config = dict(
    n_layer=23,
    n_head=6,
    d_mlp=768,
    norm='layernorm',
    parallel_block=False,
    init_std_qkv=0.0298,
    init_std_o=0.0298,
    init_std_up=0.0298,
    lr=0.00495,
    decay_fraction=0.638,
    decay_shape='linear',
    batch_tokens=131072,
    steps=3212,
)
Each number is 500 + 25 x the weight over its row's rms, rounded and kept within 0 to 999. Layers, rows and columns count from 0. Numbers have three digits each. The size before them is the row's rms in percent of the matrix's.

# down: layer 20 MLP down (transposed), 768x192, rms 0.198, rows 484-515, columns 0-95
# up: layer 20 MLP up, 768x192, rms 0.181, rows 485-516, columns 0-95
down484 106:554498523478504546486476533518496494529462508522528491538506544527468543468516504519514504462544515501528479491520524496489551495517532464478514474447506508493497495523478495459501530534554434486452511500524521488462476518491488489467534452514500520522481530507494467518481472464526492484
up485 095:528489490528461499462518449479499509459504519496499524526474502502491469505517525502512531547490505440498453480500529521438472519511479492507471531515505513502520504501542515491480458512502498463490488518507495498506543514479488489506538521494499512495505474526549530447490460507486497494
down485 097:496511502525477517499576507506501481532464504516533479477462510485506478523484473490523502516495495529469507502514494447490530489493496529442479459501528468481530496494496424509512484457519494476498469482487490568525512487489461525481510492525520474482525513486543506500508478504506543538
up486 090:503511492500494478513541514530433517512505489501448494496527468520541568483511423498482494505511507514530485485525517450489483480468486482464500483529542480554521492538519510498480536519471499491501505493499489511464491497494528517513527524480480507474480484473479491483490485461501501497
down486 093:471480507511523508509496468491511492486473523502538537518477479485518490515444511487503535454518509491498495548527441530506509519487524491538458507506554507466497519473501482543483471493502502477476484478525521534502526455496493476538521503590501484495495485513502522504477494517481531493
up487 103:492531534525477507490475490487512500491507481491522527459464498501498494504473510491511539482487521511534558519517475516587481465506504510478514492480540478473463517484510489470498570496538485503521475536508543503507493476521492477501510471547473509461539513527546508517485479516552501526
down487 100:518527514501462490511516543505481467538477535490491507478481486464480529463522488498454491530498479520517570497486535497543496525539506493525527509471530491517541500481527503498510441518509510519477512498526456506499506487514508530459498486473494471530485477491506494508507538503504515479
up488 105:552511527495489521482502480515484483481470485518454512517488496448499482520524494462526556506515500455471515563561512495517529493509498502481516482450522490482501524525511490494511507528491479502492545557448515512491462531522505527534491491528513470460501448499481538535464550538511480511
down488 106:549510466526491483478476512501492517546522563499552529473522522539513482490506520480491480473509546540555469458504498474455514498510460530453494523494478459494534526512487469461484497525492482554527476495486505476533556485494510477511462461511510518506569500560496500496511510488465504488
up489 103:558507518490514550489505528487459471504519553474498480517472506467504483501482553548506563496477521529498498558515518498517496521510491504446505506565498497502455530520480524511528468537464523509508478503516471497497490503474477492522497476518523514506498517480473475475539526470512494463
down489 103:469488486472490493561511487483493574507495508525496503459476484473509529546467496520494501525543525559497490484512506543502489505482539515473524511501505492520514507467451483530534510538535508561489521464535517470531499527551500492482492528472514476499489496494501502553507503480555494516
up490 096:508513500493509500474473492487499506555487533504467485482494500514500477505461550452521471536505508467508484479480429533559499481480460473505521514531528508515495530481494508488487462454489478530523465499499460472505514511514492541520515466476500525488495506474513532491456455460500511503
down490 100:509485503540471480523495528509448450483502514467531517507510538493499498494495491495489484440509478493520515487517471457473513491478508420535483503487484499472538470478524534550529521503483502487509512479475471479507477500510476522487501499485453492513504478516508477531478505569496498533
up491 096:539517482507516516508481497520520485511465506531512474498516497484461522435531506499455465507550554507544478487505462514498521510501502492502496501482488539503473490485498512487509481496507414521455504460512503506463484522520488545547489522517489516454525459534508486477484507485499490503
down491 095:503484500473524505492472491520519550454490497498494521479472468499571548417475475550508511519531508487462475513493528485526497483508521489491486523520498463489501484496478534465540518481512489472510492556534458455505528488499481500490506505464505470509530499488511456498474533493515493507
up492 099:485485507536469557493471496535503477523470523460495493502518488481497514546481523504515517548523501480505484526553518529483482500520507500457509516479505473529472503506480459511535509435502505459491452496496524526507524487488527555512478522535467474497482499470500515451501533506445530494
down492 113:474468514517549470551470484524512508500482502457553490500526556518476529479458518483408501466509483479513479502461480523482512551520436522525553489452520475492531501508498466476555476491516530536484501464514486465506538511499530509515543492503493476509539444480502539520501518514477551474
up493 097:509510504548479556502515492503509475503490518481489461518487529491496531504506470495474538520513441527537495503501528538463563438507490521500493399518474510494497508535500504559489515528502535428496489544470492507483475484472487468496483535478580510500486505508473499504495517471527494520
down493 079:495520523506500521520497480531482497458489508501531506505495544503498451510494507529521493507496485481489513504504489514517498506468492483503485269504506495518480522482508523524497532514524513510501504496502482493522498488543495514478500498503503501514505535519521516499497511477493513515
up494 104:468501506480480542506525507518502481467454449506503461520478481506472452522515517552523514519524503515496590532457502466499507524509517463505486493509511485496447487519456535507480525507494509495535521501516538491512541520500484473453508501513498498497466495499485523496500493493502514517
down494 104:542483483516533503491507496483528529536543510471460498539524477499509495490488503551509481464528499499479487468459489470485470488527496542510468484503497539460469494498527464491512482502507457478475507454474439496471526471504530485498488500460497556490464478526478491463518485515524495517
up495 099:516506499523541456511496442490493478534500529490466507526523528510505494468470494500551486530501480527529473523503517485551470522478515483484508526515479502477474537521501545516498493487526472467513487495518492483501513501469498460521530502518524530540533520526476538550491498475517515479
down495 094:512505460469489522500494477469484536457519519505455475441484454510492493518494550483533489475500509560446487471541505495492485548459489494497488502504503537500504511538457502475480463510482509473509539500504486536490512480464452511482492546463508516441523548513495509437508500530492496525
up496 099:486494523516522438487488477535526470534511474450465485447476515497463496526491497518456472484517508480507448495500444448513494471525507487505506519486475469518525537517519509512554504539467501504479471512500454513507483522481468512494507509499501524504528488533488525512479548487509501484
down496 106:527488496490514473468533511497496490485529510507499469476487518492544496524465513491560476495507504503507493518486453524516480532509487507488541521528513504497543498489510474472495457489488485536500496516560495482477481494509536539471490513482464494509533501462483530536519488503484540466
up497 090:444512493453517516477480516491486454508508480505501505458531520467507515543488523476499480474479505497483540536498543493508557520465503520523487495458516504466498490486484534480481475518465489506503532458492467485513456490467521511518510500478519456520505506498526488527504532486493471428
down497 086:515526496512516509480497480569489515462515509449503539487454490503476540493521507526488529486488518513518487490454488470489472513488514473537513473508506489480493473507532495516522508539577539489522480486481556535526473510471485495493493498500504531499505522519449514497502473532449531534
up498 095:495547484516505529494491471525498486509534495491483534506486510507489477466509498484530502523471451518510504521522468511525481474507462480509512530520498487533499517479494473485551498493454499502551487505497470522543498486466500504426500446517521510506531502495488526535467552489497507530
down498 092:510510504450473518500499495536498480506484494499477518486487473445493528496515481498487501492519499513503486462512494506533464513447472474471465483503554526481494481500551513471467494565487475478452523499464521457465485543556529469454497530473506520494514480485467495497491486507530501509
up499 097:540500483497516559517502488531540502547500501521508522516511467509477520485553457520430507513484543540548495474540505486502494473500497508516454506475477505506516491515483522518493518524497499527531470448455462493515471507502580528525479501462495508502556527486466512500465518481495505479
down499 097:502518469543499489438513512515546500521491535508492472493460534520514478548508470488493497479508539475473516533432539506482509494497465515468431470514482470474476496525493539485536481502513514519487489480517487480491495526439480523506509490528507555474486495516505522528488476509525538503
up500 100:500467459527514477474506519481569508468562495509489508466509494489490473478504477476501473544513458543470489466515469525499507504478479452523463522512543473481513454507510488485504514504456518494534471446522486494499466467460551457509520489427496477497488516470518503506497492498487507515
down500 113:495498504503469488510519455464536513515535474536494541482470516478496497489498431471518475487497518496508519481510467554508529504502513538466545555473497493501461519468534480488471481479510491510507468505469511506487499539521514471472522542492479467509535487510536538445484478508469451489
up501 092:494534470468495511442476478471533526493508471518484486521488471472484495565490511484450525480496487481510506494516491493536517513514528510472515496485541488461513457521467496472491524513488486511495502487491563480529440502485480537552552462481542534450506513494534456465471550511477527520
down501 098:534457504496523533486530493488478550487466517512499489518511451527496520461484509497519510456495502535532473466442541510513523478468476469480503547476454508519515480510493523498504508504519527506477492515508495498476513491528517542509503522505504509510515506494488488515511517521485469481
up502 103:473525524463502537483473492501506517528482499497550479517441503517471526527490471525522454470511516498520525516490493491552532528499443498490535509459481502471512504528471478466498496503443461518514508506440474493485425434542493514545486531509495460487495505520493462487509495515487513478
down502 107:484494511488498549555518452487532494533521491451530506533482497539508508527519467511548529496505489538487539517537502503502495502459522507519491513458520540504541505488539503484465447526501488498480478557485511509471479534489467525493494485463495522467527515482530479481479507538499491514
up503 106:487481524516511526476498484520519530491537540525458495529510467497485474470487482540488463459540495489485519484479529476498479516523463513515468520549506474534537483448495503488477522490525524475505491487494480466504492561489468507515512498507465503534547521479541545503507519472503522512
down503 103:483485498476505481494539422511532529473517535513506475500498512481534508490508518503496445497565507520518477457496508559484534467486497501483534460512489554527485505455495476531528495490483507508462498494498488536500465488495556484515504534490476522493494499529472501485492520486513466476
up504 097:523492481488507538433477526498496499488514520466544477537527478497489479472492511462519502507540498496523515463479516492545496455493472503525444489442497493530472495514486515476466488475482495518519476498535521522467499528521454546472450528532531517536509588471488511441512504466489491515
down504 100:510482521460453491474547503450527472473478507510473516492508524507519506460478512533510514463519509473488510467478514500527500525460501503506505517508528501486505529516462499557519503513508495515553489500529450556514489513473516512472521485495508532507467483522547524535517505504507545517
up505 096:544472504484476498485497494506503480527463469481534478480524498507513496491514452473508497488497561525500530482499478464517499498546484546453534486551529523435519541507466491498436516489467469529524555523510503496495486478511489517528504522482510465475505500552474483450497489467560536546
down505 103:499494473480480516465480467548459486503490481508512460512520520524505471481503507483457542448476557491549449535507506518486491502477506488480487410501542525498463546485533482500482501482498503515493543486475500510491499518473484489504491450475501483517536464509493457521506518485525525493
up506 106:528558513476547534477441477499513525486501537536472477496479509455525477488497487485498506492522507500536592525509524448515522470518451500504504523485513515520518494468534481498509505479523460445515503526534510534442493439496472512510487472491525486517534448504483525484487507499525463488
down506 113:475485473480544504493507525507493577539469481528491501542523482489434462539468419540497489498495509488517470510489500507495514515512511457465478542498486499505514484514505525509526530504496533526489511486463570465460474546507500505498517495504501465512501503478477496492460528491574504526
up507 101:482490500496527495508516549471467526440471519504495478534500489478457464514508547476521475530470478495466526449529523546471519529548489530472504515496483444523462540504528541504487509476510484451512527513463465474487532503502522511493460538534488528518479523510520527477481466440522504476
down507 106:449453487529527509516471483481471525487499531465486549465467515487499501551479500484531523476521503518479493528493516549522518484497522537487480469516520481451546485488485519456525525474509485506511489498538473531472461499490525520480482498497489519453477499540526488523503497509480471489
up508 094:484497479498523509486514492515479460525466487440501491491490546477486513520502516525518461473479471493498473520524549496469514502459512478465521467496482517474513501477521494453493547506509511526486513516495474521488457515521481464451484485484480510479507502453515506522510460447462511528
down508 106:510474431526517513507484506508536506547517460502540506478510509490544503528506472508493508526499508487488499500510529492495513454477496529535481541495475583517474495484475506501482483485493467530458493535521495469499529508524481476515501447537463538445440458470498503487501471513499487482
up509 092:491496471504486517468484484498517504480502481470503451478478510503507492504520512516484519524527484484508483497498477454492515462551513489439491485503480525485460481515507510500507463504504513483513540478496490542508530495508516521519550547504502506494541507534495509491530456507434511477
down509 090:457508504437456522497512499519471512509519517513494497543478511489535461528472479474523516481499536516464505498502481565533495495440520479522493507476530506569508492462516483463478524495495497476438501525489495477506509465529480497472499522461492519512531498500492466539479558512522476533
up510 095:482500495512487496480532515473523470529533480495528484539487541469498490535488534544501481488489498511505475502522473438478510501500509493493497504499510502488482513462546489494453499536493497535509525489482485496488491464499486514485507554501445507485466484464513516492503491450459506492
down510 089:445488530510481548465507494466524483488505479532492525473501517513484488485502496465518518508493497495506511487500477476528488488514456512528488570487493538528514528477464477515540472532531524500519525537463488537486483479456478481498527491504507525499520531506481481495505554511488496460
up511 102:471506479483536515449531512524490461511494493501533525478495468483487484526511532488575482457535524471491538470482485472533510504537519491509529463492498500483490531509531547457479489468504495528521517454498503528484473467493499493483489461510493488459507508528486485527493504481516523502
down511 105:520488495494500472456473493461469459505490531505502487494501502484473485549550526484480495499492484458477510485461507511505476496503488523527497374487503495496553470528494513503475474492485497511519528484517538518501476504502494453491517475520513523511537517512503508503495476488476514523
up512 101:516483476535515500499465501501482520527530463474468462492527525494472499501498476521470501464498526520500522485481459554508505508494543463497507512482488505473497512506475466464491493461506516486538505485498470491486525458500456458487505528441492480436487524478503529506527500522526505449
down512 101:499508463499474507527540524517508502480524482521517488501515450500514517520478515481538475544512472487475566535504484500515530559472521504507526453514519536475513470486500502489508480500471502500516529499532529469462483479477498489507496514531521509493490498543503491453485477472509516518
up513 104:496476478473498516531462473507549447494487485476552531486509487502510533511476467480528480489478522530475556499515473490498484547513512505509460500508521492502516536493475462468476514528508481530536490509476483506511508514453473483518498494505485476455519452481492543510524464498461531499
down513 097:495464486531503498465542485510485470518499445493483507519490511453511482539536497540529474530513498468520501467486516487495518523448542475523488508497507466514485458501526487544494487477473520483462447495516489514490495503502484484499531512554465489481501532465467478458486502493479503486
up514 095:496479502515508526486495516502475498485515501505459512450522471492468486547491513506490545541550529502481502510536525471490518477523478512458528508506524506484500498463478528429519524527512501505511501483511467472518556501501469519517440496495511488544510487486538476489535464510471460520
down514 098:562526532528519512495433434488508488486519523553521511501528505475475543497491460469462514475464493545488488489494494510492482495491515512530491483501532481542509443493507503565499502525502497474493503514496521517495501472508492472509485469521522518515499517512515489455535463553493534487
up515 102:501530457495458539517544489507450505533475543490526499517519493518514520509521495515490493504487524504497478523506505528508514495508454498537494540451485488508515516509495446501529463452454467530463444470473465531474502509537482463524489528499496529523498512517510511500499486551518528480
down515 107:477518492512511479528495505471530452489488512471494477491490478509495463522495479483474509536527522558516541514513463487495527500521500530541464517497492513507511484532463472474473525517473504508494532495505499504484509513486509485470500503436504483502503526507421485471524473491523493499
up516 105:476488476484523487470498485539454484505523476483530470523457495498525471479500512492518484531513482492484505491508562520466488523522496494447504515523492522470499556500456528469468494498488502528494536493496528466493491491517511484522499516515468531442483504503479525438458524522511504504